config.yaml
hidden_size: 128
norm_place: "pre"
rope_fraction: 1.0
bias: "all"
parallel_block: false
optimizer: "muon"
train_tokens: 133300000
Each number is 500 + 40 x the weight over its row's rms, rounded and kept within 0 to 999. Layers, rows and columns count from 0. Numbers have three digits each. The size before them is the row's rms in percent of the matrix's.

# down: layer 9 MLP down (transposed), 320x128, rms 0.0525, rows 58-74, columns 0-127
# gate: layer 9 MLP gate, 320x128, rms 0.0634, rows 59-74, columns 0-127
# up: layer 9 MLP up, 320x128, rms 0.0637, rows 59-74, columns 0-127
down58 095:493492522485418492490515525520539508422506433541426523443452525543528468543536536540442544511527498502491609471523505425491507485542536527450492484441556475538558505514529539466542485497475479447524477472436420497508418426511420486504479574527454437453452453469466440526474473467558465474525527518489515522535563537466423544532461463508489493491489478523478440449512495525530584532535
gate59 093:532500434439458450536501497535513404515450492463548504464434529577515463500508492546531484511529504503535511453575472471483500560465508490460486522544540519506435482466540434580438421536476548504432389467513551500464554466535520471483460490458458526476466498485480548469466554593484457479491462441517487502491518459510496468558508477478474584569465502412461485464482438487479513531525
up59 094:474475554474534534560552501467543552505490543484588522380541528455590512472539459477538446522480491505493580511500506456479442549476419485482504529596490529494510461467479473510525435491547498540437421494458535512494546525554482479489473475558432491534510516517472472503556490501497467456477479470495458528405408531526452490443486512546507516510525412470535513501580523486490500484551
down59 091:459514527460546458474498526537515514523538527505428559511557521465524529518520505530500438406568460489423488504520579460561502510521550482471512518494536445510543495495489629438604559512525441523472503477511535415470449520568477470489535461518525482517560544470517436514450470434455507514521502455489509538457539548537538545492524530564551462509483547509557536543475438475501524477464
gate60 091:495506490499547517483542531454502492582483472520544521513439446518470490431509550527536483510502566532478512552444531494524513524492516530478441519472434498438563532537433473512514563538479472524528504512506530425533544459479528452468545391427521412545530474485569554507534455463500539502522522538528556521459507616563504468545530439462504528472470545571541468505496507563578483519471
up60 096:439540509519543548489475537504508533499487541497445574507496466488472557536492490566582572465468491483555547464476500517497475512541504493517496516550541444537522481504533472569568542471504438495521576504473461520465466427505518525522478561507503476456518518505486508487508531448569484521469537404558511526463537448568522499532441520594454514449469479457503554559535505383523555435427
down60 095:515425522486478486500490512502515473456486571449450454453548426526551565542529466506493548463443568496477577473472402545563463523578432542517473502533545495471533534505542545556513513482498499449467511476523413545518503504478460521517493459514571496438460499508459479478468529532566483461494473448507458578467540500469579447516512490500525493520469595482520579536502549481526521584492
gate61 103:483562435422498498514511440591444515468493417431559513521541502535606510420493539513458419525491480466490510537489439544481457531471515495451504502498414565460482450492506534485498451458499464543485470494568560480513520458517553540519509485493425498502560440509605531512506502516459488461491468476501496491546506445484492516516491515497467531558547557482462504472585457515548526578494
up61 100:480473484467542471525516412471471479490539459471547501559467486453492427552544493471430434461498562482442500530526491544536566497491484491458394451547413484439471455536515476493512563470520503523526494500556501530465610485474545483452555519463517551541477491424562513455475541501458486523502474455451511561517543469518494545527479564453454557449470560514522495463508511496582491491553
down61 105:497526556501529475476512496540576412491469462517539538501495462506465479481447512535385522522457489550453491519519486438492500471570538498557583447473543563501526503494513532497550548487437452498537506545472503538568491496514463557521495603536558533458499491406458454445463554532540544490512589505457517537518414538449412535514484489519517507508534433504525489560519511516515511507466
gate62 097:458539478513514512566489474456528475479481425480546425478549527512503435535550506518540460527530496466500575557559499554527564511415567452494436449489521529480481506542555488533508531529556534536565526523464480432486526435470462536511508532506509471558381513463508492486484441457480480475493536533549447479450582529427502443552521436481444480499465507488474457437462469503481513548450
up62 101:527523504473501573533512548460514432476525458481524458463516495489476427538486533535596431539528528434469600638556460524471481544509546434454425535499529496491513517500551453554556512499519463558546545484486486490496463464477514469508513453490533474534457438448503459516417420477562481472546490499468489509531508520488532459459553479515523523496430560472493556477441503539490470512473
down62 109:516507431495498538519516531520512451463473533567539574540559479544565580481484530569542504528517482485548672488547462478468486510461539558513526478558485471481537558442531428546514508544475501547475534488535540457550512523543520457508520485485560488506529548527467482469490516465465545523501489489454577454431533589496491460548561477548520464481540447447489531498538490546491488521507
gate63 104:508550484612499488508491521427491537531492530530526582461498468506499513577498521444498543503483481485556498434497526501532451573485454528503515473550570505510504563538435497502447462494463512456534430548500509509454490524455536453443454488531545477605486491458467485446512541417512503595506466513460448525492484439556490425537549515478524469520402565552504499492481511576475485492506
up63 105:482410481571512462498487443501558465566525508486497455434537537484480502534467540531528471486500501470561478533454521492569488571497529555479474456463464515501546528600482562477503486507412494517462457528562465495412473475466498457502496475543435485499469525515569468538506591473489482533520398530420540469555462519566538493572490466558536548508496481488508539533483517502521428476548
down63 105:480471488485575516576481512517469514482549507508518519446435491519541498476471517512530448484498523415556499473537468530483514549510467535545537511514456509472474539520476510585472499553523471560573374530588514529484464483490434510502487449459498512432455540522566522419452507482527439529490509455453540506507508485492531497460574415522504542502559441557508481492576536563435516440464
gate64 103:506530523561552491559523485505470492506549524488488545480496496442581485536481424478495391442545489514442466511513493503519476545502505597491480484594477495528441558616452435499460494517487399498443553475532475459495509455490432496468551514517443488418458484460478489484507476467510473538508563502548461564495533483554538560482513417515509460485544560476478506540448492490490488459490
up64 103:536508466521449516479517463540497471576442478569494606517546534536518443496565491493547507512525578471463461458515408507475454461446507600553466540511533546491533512463567510501452484490447482455504560442539467492456551488520510485501475519502523428504451528503477508482478524515514496449442537443540508495473518493501491539543465490517425578508440523522447531509506546554528433421592
down64 098:507519466505544521478540463405544527535489477457468451520473486478490525472481525473417523488513519536548466508497472481468450492528468437496507511451480486444440513471527485537528555489544499600505462529512526443470483493455460547576462468538446540499450458434492549520466493443453573484584526495489529529565559543435481458525528513475490507574542479480423555459492422462560571572541
gate65 090:499513490543488565489483486591529533503452493435525479492496456495512570461458479517534499494566521506431591505464532588512541499488552454477476528439520503530525511461482494475492470450502505549532445532520545525565472525439480521562514490517501422497498427463545532423382552467455496499501432525473544427512556460439432470482570476484526510487548497508490495492585426532482501476465
up65 082:514553547479444524540485424484529453467437498496479538550488476489470473442481490520497481466509502435451566579478477633492509532510560461474461492475530564489532523456461475528471488470537439571510511445531489533552486456508519459535498472518468490459448416481564557492444504466493534460495408485448544510453546501440423432523485566538477520473524439480444507477498473515473506489575
down65 093:492486405525464473542488521434503478491459478473408542474494488431515456517516471486515472463506503530482563502540550470449505510612467476462468546529502508472534476497440497501453534522471503538489477520510493557484488514577563491537488555435522568526485540482474504559595481511472491546388512484511552520498483523534536544525452442441488552582460493479464532428537418471565493558497
gate66 099:488508497532519548484520452583484460492499480482511588471581472561526500545495536459484429488474462594553473483531493525508484451467462472493527483544475551539499459571474482506492512509445433499531472458555563550470484472470518491458480510495507434555455518478563549520538583462460513500425468431458506512532541426574519440533479496479416477471488557586452519578535508500482511485549
up66 087:551521461532489514557609540459458508528481457493402451548470525459431617424490411538531525470536560442474459545472516464547505547521496495515500506473567440519476528421495540525531441561568537504483502571477433476529524557485460521549527466456474522453488501530504523458523508522531469460543513562534483502512485496458458483531511504511535434467520485514533471427493519519562483492471
down66 099:504436501472571480475484553484465471506528497548552479549437453507491492550507465550529494468534466511564591460506494548507428451520436544452498600501496505461503523514492553521536510470515496481567500541539515522485512431460501421396460544541541481526488527498452523478473559460482593439470447461559538435430527481508555444499525432507465482521453449524509458542522486496489538480554
gate67 099:518517431550472511529520540513477504451569520520537498481479539508549569466534442509470478557433493502507494503432503464465547487534497462569515377495571548516487513563516564485593487450537462430502463562447497523492552472513514463457439448526461486520465528571524404491509504520543551529520491461481503489497438502484517530515568500507483507406500555523547534513508490596495502569500
up67 100:550536490563518444524550449588492456498530507483546448476520513499528510521490422491471476498452540509506506520562511477467549430539457477502514481493531592527439519536539570570537562523478450500454462522507567454483430518529461482475525499451485563525467492453502404466489528476484457573430469523510517456498412478486509554460427559530561476521495552519473513531497501408478491561528
down67 095:507461470509540537492535543534517457591545452474519549508537522484458474481458477453498547503437504487556504444496505514511458523504472503493482663561573460447580520527553539528425524437432519509511536560465491556479492532528484515498533522485524446472455443499531506466510493475384511487453559463547548435583492474523508542541493488554471503478453531523468499467511526486543489462496
gate68 094:500488493552504442517543493493541495444520563519506423502496457542436472517485452513555408583497485514559464567491467436445543497483458507521494509538524482504523539455479470488543531512503471531506435486525467453486507581517484481546518473477462496537438431448493477438398491466489483510566511469498590481416528526515507517497425466481479442499553556525494531382485434533443490518523
up68 099:451505444457487544488486538542492469479452561536502540522410498502492543510479556501496429552512557495533477467552456471502497521500496490441587519548477497462520560470497549429509498443529567481516480534578390489520471474466509436500503477466583481473442436424521542525411500547433534439503536429567484485455492515540488432503537495444533449518508517528513508527525480446499474549515
down68 098:555496558508484460498414522527528504442493515488481510441491493471502505479506507520547535510528471491481533482497558505580459534523517416554492460514544449461436480524557468563500531491451479525472527497548496558537494511423495471528472560450577486498515495437539526479385494509453488489408537510510629526429470517551557536496526546466554554528525488515465421434445510462489523502510
gate69 101:480530456525542438440513529527541499509540497517489484597470539560562457455548495494555515497419405474465444493545526541519466514488486479534491435519489475491516511521463456563532477466547457593526509486490588457537542434479443513501538489501485460417549467507487540530565507556536561548573438492502497512453477494501541503468499514584447494494474514574494529496500438521493480574565
up69 105:460434529560458413461424513505523470480532462449491586514513521441543559479407558464462528497522451445525498520491526499575491523515546522552467493557451484481536517461381550465475537465490480505511520577488549505484543468473465565473438468556476541496506562480490535515495504453474566550535443428496502526507485447481485521508518484540418488459496493525517484540513496580460519563516
down69 101:554500475503511439559506498467454422480410526505528460491487434516555447511466511479521514410509482470516381491493562474504508550469570502453458544459464544463609507507496500488425499546605516432452473554509440497511548480471484488489480496511507522471526566478559520524489530533549548487455479480474516487523453491533530522570495502471516455491514535487558602441462516492522472531546
gate70 050:445469542531494511571514535555493506559432542535499444486503461512525389536406450460460560459523511537467517464535534531495587535546536442499515540532534500523437515550486458473549556533532501513520449427508515571482495444457526529474490549476515488474502475468489564485499501480511555438461537523495586488587481477516551558507434504528567582441502486531502479489541530450523475480517
up70 050:438537482486436510530600550497548557558522545494508558494466493506520426512498499520444494534453526539480535527546514547433544527547512498513495495547524514458517520491501416437565511526542532517559475430467493553528466387538530551503528522538450473517547509463426582502537524417518506449493528455489523502520532506507561529511473555529575526412487460458522506432467524496446526499517
down70 049:541486462470583521499494565582517447467469543445489513471480500443510505425496554570465457493490554529431548488510525502503443561544507509491452545444482496425578452477511556478485474524507558450497501557504514535538520505594476529551463493493469443524427557503490504421544499515488456514490461542480557527536506466541443494503465420582495592515488516546529471500551489514557491555495
gate71 110:521478517524446466518648537452523499498566502451513484487501481417479486530476510515472471543549465505578550468498579461504484511543463576529454476500487537472478486544468521516536568517421507462482533476548535450512474543583517452558449494546489483454515554457508565417479502513540440515457451474446474520504540460506550533491526520503570503432483440529509524560502467503489536483579
up71 104:430489523530503545477469516429494330513491570548493446555464494507547539429543495470538506428421517474489520525482525566576520522442479473487506474505444485502516463511590477487519450564533494481522492540493517543471500473597523554438470430479501504440485517484493430507534540512539492502487556515489548495463491530510489457494491540482579508496491536519523460486414509442463478468522
down71 109:537487467545601485500508456510464551518458505502499516466488536457508491556448469501604467574502492519490454501549444556478468568415504502458441522490526554476448523542584495492482457454522560505540457517505538479552553561380476470550579526493501468423478486483530496584429479510520472508485530519460501531511502459480544495520500481445522443497522544524438426490493466478545544510487
gate72 103:476496502549551485505583462462540505475472450469518526506541485511535514541542561525523548462431479507509571495561507540447547481525462528489509568469538533520425497495489558459527519587511540494544540495538495517491455510499507507460471548502446468508472500403515558528509459429530467537473441546464472456484454537486458391450510516475461480451545526532469580525546473550517632483487
up72 105:447528575484491441512560423517451515557543499461500546517531478505505535477519526526473530523538477519466545443559538591455525497433465510541474487363493462497517533452442484501547444512487523547530453543507527563497522523440553522463510508542486492519504515449466507581431518466565520492470438459475531471569531441483524566486532516564505475501491461574512506553502531468585519498459
down72 110:507505526525582486460461506471485505488466471511487555506475487454523538506453471497462536592546559513508485545509437503481497476372452530497509544419471467468490490490527531444514554409502522454430496569450416435471493561434539469500451587556473487556544470469478521522565470524477448576516535457537504512465468471539450500522519494514485503480458519478478520486564491497443565444500
gate73 084:441481474577469543543448561531502491417520522477469544517504463524511501512431532534554465465489465466556520435511526494535507544483513512461496409506516444491532451424480526514473428451471476487488506548510489459465477418432541524523454444539482521522426460550542486512506512526594527528508515563434469535519509490451543590526478472499433409571470515552535533500506564501515525475539
up73 088:433497483576523470538522499486423492432481451493480503469544591531540541468494552518560507497494527467454534580530512501494494481522529515486542547487518490445491506468467513562468496542436531511493473443418583489594500515515481512424512484479485485508550486441498530483519518500462532454533562536503498483446457561533551457503575601549499535430559480528510526561483456550531441543569
down73 086:523527584445582483533494484503483529460460480456489487442498367495537452524527467497543495477521537488533512589450513468519461514460481531489551479490562501490540484456578506455503491449459529504435421503495469532519386465548553576494477425485468456533503450420568539491507530526443497462558510495543450452499480516493496450491530492526482482545482519498448499534520494587472450524513
gate74 108:498434489446478492501560561456480498441540503482512580492475515422500529533491529443533540511418505458425468483549481436497480459524515510527515455536468536490512484534472555485500525444581546541486477600531478496489442449537507543515479534525498486471563542474574463464546426477514520499511491436510466534534480507572463474456388430505492451482518584520520446494451457530488532562481
up74 109:509530507520450535571482510491444558479520531555581485448469499477482488528507517485531412514547504487461634609553492476581555503550438477503496588528517524603532484576533445482547530468490476486476511542531508496545477490488540497504505498538556544535485476521515497447525471552487502506482505504507458524503514500486558442451521541531452513441425544526557523511486584466539468508545
down74 103:431489543521501469534473522519525473532487519487492447610519457528462463536429468510513497436549500519530491526514516463557506483559510491426543523444535461452413487438542464499557472529455464514440555454460488539504506453526484480471502493521494498421436436513460572545478497561468404569512494482552445566495514471497475425455504528533448479520499447509553578471463437512539472483484